Weights of a small GPT-style language model, trained from scratch on English Wikipedia.
Size: 8 layers, width 96, 4 heads of 32.
Architecture: RMSNorm before each block, rotary positions.
Training: a variant of Muon for these matrices, 84M tokens.
Each number is 500 + 50 x the weight over its row's rms, rounded and kept within 0 to 999. Layers, rows and columns count from 0. Numbers have three digits each. The size before them is the row's rms in percent of the matrix's.

# layer 3 attention output (transposed), 128x96, rms 0.131, rows 104-127, columns 0-95
080:502473461526498568508413422519521494570523450481444597475446413556423487457576456483508458591458477374532577505436499541505457487433537508576435496563570487554472539479555540504540482558417486506552527436486400539485510572486531583567467404480520484547452473524458527461459574591505546479
072:455521487453455596572388550585413460493498509559529562477524511422471537452493488460440502524473539537436460466585549397499574392448426431522506541570486563482466497490441458456578499476544442482585521430522513448480520516506431454514605510539532557553458429422507553434514512497471541540
073:462471475544491518543437546679488518509522537528556602412479412489491490520497538505460463556413503464435516443466521502490514451497592463504485533620495565440461524524412447470545428496454490471522541506524529485538501467379435513632501465444517542536454407516559496462518497535513581513
078:521532511521442450477474518456547506482516528520439498513479435599407474529551524518512481482502542478469561494452484465467548556435520569463494443499403583483490496538456546516546537388482534446419571574597566589561496515444509557436505491404413451503614581460589501430524445425512479468
074:595482443463450501504489487519468547539508441505457537549522439536539557488565527566511575557569581493436611525491563587577514525454476473561477530551536470484443560488465512549588585398518474397434568638511446538463486525430484569496486464435480553497498453490548513530506549511524428432
073:515469499496464485489439508437547432501482468499533466580462512582504430527468455422561566513456519515527565444516460406475588437436457553474561494446484493472459508559605552597517569453451438491518405517496339517505467634546524518543516459556470527538551506411539532527461512552487538471
065:433502497509486457526572516488496506471521576447487456412507546490488497543479483472496392386539492534525402546471486448449568503591496550517464460456455593450492444493462380432428449546556453507466501431518604408447503473434466492478513477530451520414540532422560496449536410411543537496
071:464523438592498449465521458506560520500581493559531518399494479526483433416446548460568526544515495511538500491470455530477549574619487403532544522415443524481530490504436547533395483503456454578437490487568413497483481405512573559473512544515412459505428508489477466440512575435510590589
068:536450524472424492495470447504475589466552444425552471531552521603519466403433456583455478537494487536570528512447521504510520497575451599576576387428473431545495485604422532586469494495517445477448541452469490492470444520567582538521525470561532458454481423468522589448545530518480437498
087:432595431432523475535496496464473542527526534498529518515447551444551579469469544440551568590511450471494549479507506526466537445484487466517587490409565413499521532546555430521418498460477439551554463455476330479404449497527491427422506499560459477512404470563444518491477500540424537565
083:466468538561495461537453510484463486458472465471434545580391515472539454514547460479534560510496509442514504516554527545512535417456464535544496509468561459502425415511625426453490541446421430505455551491547424427423477466411422484459486410566470555495498629452487519566377481483510469520
088:458480447542504417496523546481526526484596380541530465526461392524464488566515491410495507577526485429474526527522521468443552463452568522527447512494572484461417539441459504483501486475481495492453478540566360500409488535465505532538452363487509572451489567455450424419438444445510588494
086:508452475406527489505527406538599475541499492523579547440517429510527448496454512535571457538508561576492486453433515435482397605534481436476406533510541509451563546411480522555482545456510477447518440530420475525475534570559439493559529555494583447516397451485504422583560487561546545491
075:529569547489443457535429542533527450444508585506460453437564430496480379566452607590488505425505536542522505464479565413470531558496583576440547436489458578453534534420503566575473530422491571465397436543497590545564504457473507527428538564509496457514522525457491483516498475473501487484
064:403502409536567439565488453608500474543564441610518505466455462524465504503480471389434489446479487487512513517504424467472557558446490466491518523491541553459548576484548468502492448590456547489560471575478411517499551500463500384527470446483550588503481563544446416446445471515495619450
081:410461465609420611568453472428541503477550471550447602536445473612508466396513442477434512538523498517497494417556476512497436568388445449503435507534547498476468487519561449457436556467501483522405540524551517517468478527485547462502576534475446526549505473519423486467475514589478586521
074:449631438451433458598527471549511564488525641482438557417500457440501567598550556537419466435499470498529492504429405445404512562472495588477490490533539538515483559416553449499527459454501489472552488458500556559476543493465499500439476527413466460484544483547487489453500474527419560492
082:536455445459548597540478408449456576619578454462511539506541499483453562415504541521478487551500447532519500542547468426483438543487508457572450559519513428540443499482443553499506536593577475555525532417482507468500520556618586582551519503524542475514453394537490559422536555512495558556
078:506493539467356532495445543490482469421531523473505473475495408466514533619509529501385461584545519450548518456524495496493384406486507518513474494459492387535454478433508562548513486454523608554461375439484555550484427461513467494586444525483595461499494464528470513503468487588470502470
070:625414488471638475452485437540536524591407492459579564565494526544512462503454550546522508464504482545493534473555527545473417556522619572503470548530559431464543468499517470465492534514476520532480531539419618477536534510464482555528523507502571520483375474498559421578541506527565495517
076:436512427538427551558363542518502447461541574556458515477482489498422574480495423464504506497480501503545507427501511455501593437419515442494558507545528514497494572582562485530412539586473464508579507483543356500514516555488584431450612448552440495511470413472481509478497533540492545536
106:463507543445549449409578584464543522449480487472493445437501507512465409555522538601543479508508442491473511559431493389499465516502564562473552345497477545489492494504405522461551474478473559507495569482533491492549458494544429621539526451584503470479465578478548522477550445394540426540
076:471499442497528590538473490511435434585443521522456566442488564519450500432532517411520492510557447449501543517552449494413543501544398413582454490414465558464498484434541528469537475524486425605555457433464463464443484564511453577506543514565445502562421471445498517424490610486478579518
058:467491564509560491537476452414597440520444501515511489455491431480534392611466466453508481467532516521536468436485542509496518483504581541443417452476522506478536550413577448456377460576429551474541403423454487477547544500410424524540433449517544494571435469500432508525462432560537524465
# layer 3 attention value, 128x96, rms 0.0576, rows 105-127, columns 0-95
055:484484538547523446556604462467559506524516474506488518530489457540541528545399473507524614615536457473532591535505575566464441545608518566485556432456535556431432529491559534495442505521427524547485503567453522580456569426535543479574487558487554401435465549521536574528439527534511460492
057:508600529464550499566478431410568510479587469557464476481522494561522629444406503498526546593561489485523577537481524469480489526485518504429501468471481497503433522428455555529508529457490527544411477552434481665464509510583517578430504593536500448438572508482502557540534536557517497440
059:408449527425395522477469416499460508504480510558480527514565533507518602534520410567488503482477502585502418510515509424518599574486566456481426599536604511510495459507530474499549510569584446460585482474409476452391571470475450513501440492546561550571498474482473479606504502523482476508
057:423454518431449445435488436441493466484430505578511575578532491454563570531548425419433484466464476553572449481571476456522516475462506525498545557478552472557491463470426384527522424632507441543503520473524558559473543491511405464492469512557533479519527513528486486532505561430495638427
056:456511471520437515494550485474422546545511501433505508548568522455567513542559517523518492369521575415479455475514481489483473529608453489571477484514557450444517488435506390439460517574528510471560480384504473414476516438462541541468551448388532573561548490560472381469424501442521446523
051:541505523507510553546475433539490488453546444505463508471578465394388480434495582528519580588553492527477515475458533522514447550511536490412484533577472538487535569547604632492497526436478616533506453521549462508538486476531557443527529480448515503524494555557510589611516503567541438602
054:464555555516468463546479470494467450477566510502578509471510480552472534538537569630560493536408465472518506611465517433447484529382501521448527502515484525474446444591561543429594582506367553375454454562469473506495468493481485526463579451519571505490548504498468539491560427534437493503
056:441539498487526405491608530500466476492413510587521497534454462371523414561479589464557442424537458437454450531585476466470552572518604462503530580523429513472525592487542468416470436500428532494433456432550550488495521484474525510485564502546610587517509509493474457507482536452498500539
069:525476500615502545393556535560475511570584487473531524418536465567480458511501535519503529479468494456572568529537529571495399495543425546554547483547449545408582458579499520457473578528480616490405483604494497497494469447492563581544516450527462489459447454485496431459487438559549572521
064:453511491521556548400514491534498539556648561502576605438599494478443485523528566521510464440552550515475550505484475534421451519573493567439512525550464568521572490504536428533496543524523544566493443543486466459553540519525545506545571540429396446591543515535487407522511568468561533571
062:459549484517403568453411370508439479513531535504505538505606525501494558536453575533543484401543495541417546440519512453482468536504547456508553448556455503513478478516513507507550593569446496513520531435478502520527433457467541493472588488518460431623584457464558526555523553553640466488
067:522497476539513533504482589471499532520462484461502450546469566499455568446523412431431515499491459510512535501469472470621508397492438510604561487399442421578401603451462533485513466511456509492449575436541520475587420471476462575484451486464491497459581535579449519490580570550476567475
051:498439524518558522529463496534446533583480417492460540532457548569503577554483462507512510460453504522490391525488376561531580521428453418564416560452539471524362520526510479401585532450539442526513573523525405487461468462570451544570556516481448528503500445579537453534503465450458505491
047:486518543539432613552482486456475508483465492428467477438584533503513587506462598570553564522513462491490526510437552449441463503559491510532397421564504454436408429487423573530533569484461510513549544500400558530414487518516418582450513435505470421486540459427547591481498496568495518505
061:458497509443479467484519489525441470531520561466556500554513594497486508591439576584574483494464466552586500549457495445442526395612621599505523443462435520553554481503492554493544518588422525483560517474407474463437564552570477539511418465574502472511577586482470512454526492457509491510
057:606445546530509627437485502545464530617486416533534439421423592508493578436451464509548554550461488464587434445500586582537480532508479430557494519501548496463477513555451581514485513499526547522515488615500525491436530502553432548496507490554472529417380475462514504518507440556495511502
071:464549522509463378498536538458453426475349483563536427552421512498548500514437485505465523513466448418467522492531566501517513512505553492490562396449518577496539544530544559508480486552355485416448497461559587537477498544475511419498528496554566492440485539425443599442506485457497436480
062:544508468519610490469414526484554531532543503457524469472444580576525445487420526425572483453517444591515496433566494587520497492423522419567546503426523499507481500483443420469455407415483455533459590526543441491536439535537570524469571571497453550493491475474520409508461522451583438414
051:467620479512562465523473618415489424489453532487452528500505489523520549434456447497427486525442563466435519511457487458588590507454462491448482488528439484614495579456413514588519411507514445491454511375582430584569515552488496460500499508547490467476571505505453506463560571490464558485
057:516454540554449499533620390523448596555510423488452504507463506536533456569485561573543517506503490449562497556494523529414494482551428532544485447515504538387542454469510533462506534548494583510483441515423570464376546452614473611538513464469543535487546492513516583409468480555489527496
083:522397420559488450474461492562559521536582486551461487533547428494431515454513424425511460445602527538388498456524488475524582520501494406488438560471435553495450559564552532487548549468481484467405411528540445481548447421415573444527494537469428447529506520570504524570500531558550468503
061:527491512559465392550570575468472385461519471477564494482490456519447563511461533579485586545444469463532475551425618488456414542507493536502539406432535528457462446581477495482492500555427557413485492620479494532501557473491519401496541479444514485467473582565509614468454516471502495465
056:549523443522575569522448526506475469484584537410498491537482552588416563401496555492484450497519489492481528491410415485499498477419454461558460444506446473523430507474422485562429444404568494523508520498508479497632430519533595500482511538399339525496543487499553467517518453495512457498
# layer 3 MLP up, 384x96, rms 0.0668, rows 0-10, columns 0-95
100:553451545491514542405463520512474449457469547512526484442438449464516451587568625486639516515466488474642501579492497471508472540524522543393463442517540488522445547469453523437535499505507506484451582526437458507514411531470526476494579511515502563464485560526376578467522543524488603464
130:510477530578436491556543526403570455522496466533517553546472538569502509432518521647557505532564464511542579448461432529590539434585469498562421521558490515458500492531478610543442411526500466531507516481493598448551529452469464440477489536433481546429411467512554599533526457545527469460
043:501516535470568452521438478489478537438433462469513430544470460618559481523395534466538444476430535534510447609437481450551578483463460548548491449579545555496453506502496452581582530475502505443494475627508561518508427594462449565481496558528512557539461407505511421467475513509444397512
019:526510511486466470497491537515479631403536549487475545458542529368490474545546592550576593541577493422501489508478470558539453555470560582611508425509551457515489554521452522482488492432390512415463514473517464531521512465464551583574518420416556559532549490489466485557502418482484492495
019:581495421440448516451488514477513535507455573464436480476502542482472463511480472528526520519477481543503562626445500472505488505473456561517552476465557434446408416579514480507546627464490631554506583494483527443429480484499437533553565450461522527580484422460474670472528463518463504532
077:471460518610516477503522454536525436527564591496479484427480537507502529388442454551466505549369467500525477511501547380515530475511477526540406556510549557590459546519561500567537552528491609550493554491471554404545527483486384484568522521499555494414535502553489461496573503540438421495
091:548598594434603449509554510465516505547447499468543485609538520504488553459411458558457465506490458462459559514475480561447515570432469577531328484524520479483540511457536482540531538524524532516563485427403581519536498425502476472478529495543564515387534514453426553429532536446481514515
115:539500501493469500489527500481463491569594540508481568447540520481569543535459594596455514475534447499542548512480492541446633554472522483496571411600492582434562489482528479447551510517470489521411483440547557469521553397359454527575485460466540607469556498571511496483552487510433553480
037:494402490486518416495436447528496559467497526470494448614563468520542549501510546416578463537525565476549430438478620545486562511490571507576470402568531478492417470449485511478495470616527438420470526441474494491449524461449511598461601487466529559512512489497565569450544531571494453542
110:503498498416560551476417503537474502575458440469405446496552451453601563520472490559464527528450439496501555489526496455480427497599525443448476476505597468435533448461483460454478443621553544460554502489441545485545494499487478537587495439537467383433542516484534465499442391477396461449
025:537556524498463486425457516516485490473497522429462526515440436554445479602513570486560505502541520554471503559510487568455508551474456485586591453492480532455415504546513440456418498486355443478617557486489517528566521452497500600423477538503469496411524440518591458483560626481500571529
# layer 3 MLP down (transposed), 384x96, rms 0.0311, rows 0-9, columns 0-95
100:615490559568415554482498452447527460471535472491535516532500617554416456491517551433479543460516493461487388510491519539571506498445451450552499590445539532523467552526416503517421508422414449539423448611545504567460493515465515486587437544428518523480477466525529525488416444419460445493
128:479459513440576555498544571578534486447510495519580506571545569476452535525412462431488477395548509454579509433461543519493462490382538540519486507556508369490553535476463438511594482510489382540548504439429547499524518501497521484422464508511411522521548530482504535504492590581507557392
045:421519525541403522447511458447497420570470470512595484543493584460534497442565486525516505475432481403498510359485542493474580484428437424444576565467452440476550496511649515484472494453499545536504471492415472528501426399542560467535492458452520474551526519548488477533456495550527528582
023:526391540438421563514563525464558387522479487544536507552419484465495510468499428482417452522510479548509477493574492476518553502594470350395453509521437512530538543481564475494510485470591446590469438479432483482440511550508528404447485403522557505573428490490428473508494557508523516539
020:406458515518546545583514435465497377522576537540518521430478531520515457491555496515518472481439498479473355476532576428548448506563493381428374562469464505506516547453572459460448432580477406494545497524423441487564501509476503442492549461514462449568500506557561427480468511524517500522
075:440513466527537588462492503494465542515454405471507528536437526506541536516477529553507465513602574496530450386547578510456420486478502458479538524465526561543484385500491561555433500412535388504552440536453532490426427499528538493558629528620530534535560518550556565533560474525492450498
091:568492476405546474500448425489518436452576464544468546531441486541548462465499384536562541536512482521554523471533398489355515568539496505436509457567543533509500557557477452497501445509486567462580405478502515523470494451588507495434483534493453496441496402458553508432523521423496441633
107:516441476459475463429424503389620543411475428532484450463461533532483563529540505503543447489560515543552395545404511516483543510496570596448383476487490464537472565516528462445500567437478528558492458619471467599508482483518506432433513462503505508414485533501476481456499429456459472582
039:419447420485419480501502489508503432492518445502532462500505539542511490460405418488439509534489466467494432492440527414549517531557437467448677545500437544466513507468499514548541480466499360555558464547398366511463535481609520431501462491486508445509434502519471473518551546534517554529
108:527532492605523501475545488488449502583495534556525492472464444548577592403477557440495457535399512571533458359543445486414553519393441494549576514407514508548496489478502530521510526539588555588493460458480459528583542506464472492425591484509542483495513542507440531511544569457522530422